From a checkpoint of a small transformer trained on Wikipedia: a variant of SOAP for these matrices.
Each number is 128 + 32 x the weight over its row's rms, rounded and kept within 0 to 255. Layers, rows and columns count from 0. Numbers have three digits each. The size before them is the row's rms in percent of the matrix's.

# o: layer 2 attention output (transposed), 384x384, rms 0.0472, rows 264-295, columns 0-95
# v: layer 2 attention value, 384x384, rms 0.0832, rows 265-296, columns 0-95
o264 100:134099107148098149153063119163142108106052128071173210167133158098165129139122146113107089122115153070148138122170167115136139042145095153129123183128166141117128132096125120140148135104116150126130114093103201160160169138134180138134124092152144172172101077137176069115075100139110111136
v265 101:065187158114152076123154111118119083167133172134155099155143146130116182104181122087151092121126177100129099141123163166135141098125148158255127123095115119079143091096110074076139134184094087115082092126101105149155148135135165160121103119123130121134139108130153085183167118129117160141
o265 102:165119187112093108113145115138163082171165094172142105088112143140071155114070099105065084128095122081134106125070151157084059121124180143143083122138113142153096127105102208107060112141146176150139179096089135101146074175081113128178169150128129108110135155049176151093103139143167188111
v266 102:069090120108117131141149172175125136107096116123108182082110138085104108090153108105161140049126107137134105125153145170133127127122063096172130165123126159090136112136125051175141092070085131159098116145129078108133137123154161144087089103136125092134155114124087135137118125110098106088
o266 103:060150180119152154120081144063137135104156113100127129088124142134085109122113124123163113166096133189163138155108143082133107178123154151104151086145107118139116155096142126123147172084135079120148161095157104134088165029198075117098117130049164152070130060146120112156137136088121087186
v267 098:210124123105111099110070083137173164148110100138172086187112140154172105059172180126132159123148155094106105129137189124114155140187111073097145192082085144116130128089107136092127127175096101089053126184188129094163173190128115150073203079097161082173085139123114126100173144160114070107
o267 101:093075138146158107107132129132129124164229076160127118164218148039129160176094135105133134163091146128044145076119094112144153162120175151144163097178166151132181107167115099195173176135083135121115119112120120166128142129120165111161133167112146193138122137255085167176132114081134128097
v268 101:167115125141130131131171166136135166124109078102170137144166134124109145083124166116163138149081157165134103182143153148112110143089137161106119090117105155145079137121123103135140134114135113072089122112141075198145188127156104156111105152160121116181106165103126108083087114131111189112
o268 102:137128139134122129098109104145106137156173156163164137130171082113121134155163096142117124127167100155119155115164099128106078179101144167171109122146123166125128139122164127120135167172133213158121140106147130168076148136136071148135106125131152137092116209068126093129130131113091093122
v269 102:096165114074111168125102092125134083128163109141071116101119172177175097135196130109158162151112161121117137189149156104117117096108111178108096101103058104132172083144139141140199073117114108155119112196113100142123121169161156148106086147151184128115088151129136101168101147142181167092
o269 108:100143117121129137184152152138142076143149177159141104135086108060103140116103145159089151149131132073173108144106155186165191151095125148138178107131145121163064088086079122126130107034117108167111191121101116079101178150127120085121149103154072174130122131136148149120129154144139128118
v270 098:078122069084138112154123123134183128136149165123138083121093158105078134098122078132100155113140112117167147110086122126130068180168104085142081111089113145139154151128141119159121107095165100125118136210131106175129093160099140102102157174133122124161079132148106153030119087119138155093
o270 097:131139134221180140137116172128125159128099050120151168096077073079115152124158137103124109114105141171156103104097108156151137107103173106132100112138134166158142162158053149164159152150110182119107098193132170128085118150150094123174115103177134135139205090197112149131101100117162087141
v271 096:136121111149171123114107136106098153077117139179096116095075096143103158174105114143130128124146087095131157165106103069130109137098194141076107136113104102118158135200177140158110112174143171127113109148089102101190128136081083130133162097101118152117138154099026070099082138131105162116
o271 102:181097077112162148131145111117175138151124165166112100151094116120152168032099131144166098118157127147145156192113049156109134082123159100174071100176180131130148096084131148122113135095192094165179148125079198140185124135117075100068123103189115088149048112171100175148147142161150111131
v272 095:067118140105137126100105107089179127106096149092124140121194104117153096157072098134102158164115139185112169108121166156159088095090116153072090109160116135127124124130118075186080170119128113121176140083092148112113151124151102105134120124112102105105076059034117136136110096153127103156
o272 097:095141153157103210144091135112119172151193173133172146137133129145181113165179083153077086113143131142119131045197131152132174130122182112199187093189088106140139082140113150105109093111133090139127077116115148166170154154172081158095130203136071127124153110074087156111155174161126095149
v273 106:154095146176130183113077145171187121129129095094098097098120131147104111117079145104092145102166104187167115162142109094155192132081115118102138133130184137103180052118096124101149116141173143140089128179126207165143149173151077118134148125121118172112133103105119137170205177128177109127
o273 109:111095178126046083110146150147088135150093131147161100066173086158152148133109087094133167163138129142087115103170126126083117085041136177125172128092115107103096151121102152141147158123160090114201127150154093104151102132096154173082084110127106128141067052124041119076167151168179125123
v274 104:140140121184071206160079143075151136068157140120061192141091174104128109180131139150129127101053098171088106159083148046183147174072146080120088074208117118152105132162097145147119093074133202096140098088189135134051108107161151125190123098107152088138190149126177108148132177106158147097
o274 104:106107148211096105142118126102108128126122114149138119096144130104135110142128110092096109172121100154150180119141125060111128120091145132090076139117142128144106145145137155124090166087202131154135114120114150132149123211177068146135112051139072136170110081167101117222140153114127111142
v275 097:089149125140099094168141133133112110105162130095061132143164137121111119082122106115089157216130155155117167110154127084163172093097119127118190108137116144178168119113101094076088111115120156090084078084149098111166163149107094178126113129185105136141160173131120131122153134181197089148
o275 100:096165179129154113113157101146090170100099144156131104127122155179156135105139135127105116085152038059137161170120179104105124125153163111144097166068069155180118153107104126177149131136229148122201161118106114168100115109166109115106161145152084141198120151117088119111077135113140084198
v276 107:138163107095151141083140114135116158175126136177108090134078137123157160128048153149192110127128095168135133133122127109185139175140161101104126138135159129103155119134156162130085162135128155166092147104197095106133127079137123150176153052193170095117152172125130076129157165097150094165
o276 110:082140100157143145139098184118085084083127112155103090142165092098137114169144142139188087124098113121116155114115096154121122080085206144170130120131074153154200112113080148169137154102164092104169109196183164133120147137127131142105122119121078117105108159112172086081149161183077145114
v277 100:151163134173112131103138157150129126090172094125139142131158124139082158104107131142165119160113145157119121131102072133120103112162115114099130125102144113098115138165182139094159125141152187104144143157092083131109142104217090201128124142085094137126120141128140159151101115084134179127
o277 099:115117196191162207098104152148181123113109154105098150148156105097135117128185181138102070134110158129147107140149193162136159127148171123175170115175144108117192106088134119056116139129156089112117138148092086108072120130095061191154125153092180168135090145123103110164142170175089156103
v278 102:107131111102134142162143162149103161164144127163145102094150139125077121149111124123178148121161131139124097123096110116105151120167159093148160129082109137129061129165075189117122181151150144116155122138163077124114120087222125122133084094141162132115105117117103175121134136109194140063
o278 105:089171100109100115161159166080138091087161085165132092142147140094103103121126129121164106111083183114111110100150135139230182157168166128130118095183126123076154118209129174072120142114111071180014142139091156060152096089070110086114131070108111152144157189080123113112103111137160156150
v279 103:123088141172103173133090147124180116151109121078117157156176185105124169135166154097133099104091096039118166132091128087124104099165134172139126095060047149100146158158129146115060101122159136188168134144094147116144108123122104131145101182132077186104115151082171149138130145109103114165
o279 105:069107118132159172083131108107150174223104113144156146149119025146167149149078055136084129152133143126135127106076159119098201145149138088120111116128112108176108145133112169159099184122093191174055112144142100138166145124172098101138145115103126163174152105114177156135113133128120089102
v280 104:156100128127107099141178125130159153117170088216163124159159167169144119093103157156125127077086170082115158162113158131092129123144133116127165101101138079163107155086154131118133059140229097150131104089196133104064106118111128185144079121108143117095149146133210119128122121087101174146
o280 108:138117107138144121149092112138120132130081130105137120114120146105106129218081123138123115137049108163094132123120178165125188163124096126132124152052094109145081195158103154131143157103112120136091068147136126080200158128163166162138185199118169100161173154111115194161130141180147153122
v281 097:161100119144123106124087113221161123087107121146112186113193155197119182074116111166135156127155068121115188081138149133177128106130073117201152096165140079086144119076102089133136098103175149125141107143147132087095171120138114149055117118148109135125134152126102162163159135184138097122
o281 103:125167129179083160139097195128057135161129215127126149154122122160146150116109079069113078138115152097068057115073204126103107151122140097082122077100125077135090126163083155102093120132139098060122146145169140118150105125078175115117139146135127172105132168085107097069136100136167052083
v282 097:130115164064129143057101105134107089100091142113137172103127127146132143110175139091169059120057173177136197145127115079128128169119151127115145138181124094174129158132113172090155133119063120073087166162119123149080192126140128149121140199123108110126153085130111179138088182100180140106
o282 102:125112167167106182124156090132105111156119085205149087078079095125137161200151087114120120144169140177095155108119117168102129090133093142161132146095171078095116171141156095101113100125147062109127121102071130143172142149156113086137113154106097106076107179157126108151191122119187171098
v283 090:096110083149166162145125153099163074160127156161119084168157111154066177174120091149082138078116144124170138149135094192169113111148090140133097144086190129074120124111127137086127154155102121123140130143161129097081132136141111154165124085149134114099107127099145157171108123108133082119
o283 095:136153087102126101099170152120152119133139068181187131138141103129102129124128097134155165053124131108183142148075124091118144144148137151097074111089091169183151104068145152094105134131145168131115119107135141153127154146109141155139082110078139132152092197123109124118101081148171110123
v284 098:104144131110115184102147169108156094126131131130135099197103163130186149099105135133129168126126177037152129132150153063161114136139128114148120110132161125159071086126124154117131103104136094103094142179134159129148114139154099165177183064137117131138182150102114166159053156099114142107
o284 104:123105108142156101082154133173083125147122121166127131129137109094160196172109088105132129095105117135137077151138055082149151110078170062099105107120178148095141096108167076145093060137119140128073121101101060141093116235121131139091162118147143120130118137102134083132073115160091089116
v285 100:125094115117134037146131123121129116139178119104102099144186167056158109166149148081110204123130107087084127139083106129086176117118179126116116133095193165171085179192136130130161134093129200136061127210200166104123124199132125167134179121147132171162078159135113140149065097092139157116
o285 102:074149074125116123126159123147141137166125128084137087153141134171148131119074110067160114120140122103111122100128099172194131153098167100187094153133180116144095136174117093113093133126122181173144109174110142168157157131178166135162116093125057117100140132139124131110148179114102160161
v286 100:087102106121078088158178130124148188145116117172153121123119117159134152087132144172135170111121138097055146180146183124172139150122124139167158165135148096109117125122118146115086128085114093127101178111104136184155116128148163095139128128101096063132170148090102115137072152127166122184
o286 103:176149113090155117147126110088137132149141133210133090123196144172133153092057149098098130117097105147156116142113130238120169134106179166155126105097157086151106127121156098104131072076149120149109135116088213111164096089109120147076129153137159143105162176176092129141090147115112140126
v287 098:073168151121118107160109112144149096145097074065131121121156080096144111113171162082163156164083156201119138163138076098099140092131129115130092101101118120145158143082085143157135146125132172143163174123162127096130097149143126131091127149111155075125131119044155091076094135045104178073
o287 100:077059166102130176140110123120188198149161108058153114132139206124134121133152151129136146160110125140128132187115139108217176136099163084166155145117149105115144164124109134197166151152145104111114134162184135120119138119110142103186105192173146165072212125102160132069158119067080122164
v288 104:206136170074097088093136124152145131137136165076125095165151105167146096117136043150075160152129104087045175164132128134173120184096092114127143127126197128166161070112090166072143119133143170133080138165079101178131140146126137081123126129112112160149167128080128078130139149096163101120
o288 104:154169188138107048128161160138133137189098118143163162115127104159146145166154151149125110126150112156085162146125111170111158144097055153160145093131194117170072150130103126239102124148206130129124174086112150152129136164063206136125179152152120167115156123117165122147196168125177135199
v289 099:118144171143099214094150105102051107073169058130049096100207083098116071165143108136135171163126123087144130153134131164112062070157128100105072105082112132130130089106142070111122139138128132153181141143156126099128162124155150159061131107124097143127125159132170101123101159084155152163
o289 104:105049129131137092145130145154148148157106127117141122189121201131132107123124160145107111139134134085159102155119140091132106166125125135151150117124093151094074099057176118132123121121100136121121156154119154130086098136120101172148173117060116110121136114129098104137072167136133113137
v290 098:128122139196155134120129133183112087119182167117173101121157102103135110148083114169100146069132147131110166132124128149128173097145182155075162101136206169119126104175096109133170140161106138101095181098133120141139159102119140152136129128113162124099159118158156124103128132124175159121
o290 105:196121122123136078179149144149177150144139074177134108159132115152175156095141133087141113143103166140134102120135064106159216072116130068190125116152124104187116137126144128112149127155089157116105102153138132110086162137123131108085147132122074085100070169097171138089097145141129137085
v291 099:096093154209143124136139038134112115156109145181154137092074169124096077102143142113117199142121118063224163176122195131107231153141172110138155087105126113143135099128149115108145162148143116152169092125104121085144122107143143163112137128101134141110136089111169135072104153128106148139
o291 104:083114120101121083118185114103150135132147078143110126079098096102149160120174123141147103183125121056185097060096192099107082125107167167163127125140101113134132180112148086104108131096218135129147144066143100116130095145172109125078084125111094115061131127134116134139108163193116139131
v292 097:084094121121179118091164066129139125190114137172168108154085128128139179111136108098137171156124131126142130093141067167139120133172124105094099151123124118133102108086104153131140144109130081126116155183138107090094187118172187158095123121065111112178114150121131130142233103094172113131
o292 103:113158108118111069118138118092123142159096106126113154181124147109097175158132102165128146143124120078071128165133114105147126117160146169083128076173121085108081144104082130088131115093146113159158123091141090171141161156151159192200169121125143164110110135079124184140086061176095112116
v293 098:112141146105107196104136135109110068124146171092112092125125126129148171105113157119177185162162148138104098157142138134154160128125145116120158168129176144115149079143143082129158153059145132056107155154168123095132074138093188104151093102120139112175150121146201144024176109131114106124
o293 103:124092102050152099173117090097072032121179084167174060167066225121100114127110100157125132116159121095168129129131117140154128080124166110158141142099122128138122064138169143111127129168119095146080127107158132140129132131117128129071160116153117123107138080125122146106147111116111179127
v294 099:146125155081062147160148084131132202182141194109129116121114083139180179145120180062131128101089106179136150118128115117140057131125123078133114094114127119165099125078149129157171133064078060129155092173146119168150077152070139134072145152122133103145121160094138157138173107151110133155
o294 102:080104146122158124101156185102034120179166134102115121104145157145129159195172122152107205138102145127206136125094197182149065123056067157118124118135130121116129150169058155119133123151060094120110171159121142076082180164182139105192125125161105160054144118115139117152115117123081132114
v295 107:177157076130126076089093142113129123115142118115145134139132088140158152095161090121148156059099136133152076173116131144117121143133133094118124134072116150079135165125125179150124171090051130131053097119142105106140152116156168122144142189117170155136144101111199156170095124082140096112
o295 107:151185106121137101120146130201093101183168037155158106191142069133104113142082145149109133150110068166082151171178145130120110153201138138111118105155151142137149188106113092148093136139108163067121141109137123122157124115088168078095108080122124106094129123156135156192133101143161147096
v296 097:157123143117101130154098157122102114095132091034138133142160095139078125101156156108163163143118147136106138121127083133141128146101133168104092174164128118160102155153064171101137149131109000084087112122066143140123098085193140149125097138118067083106171109063109136130164152174121144129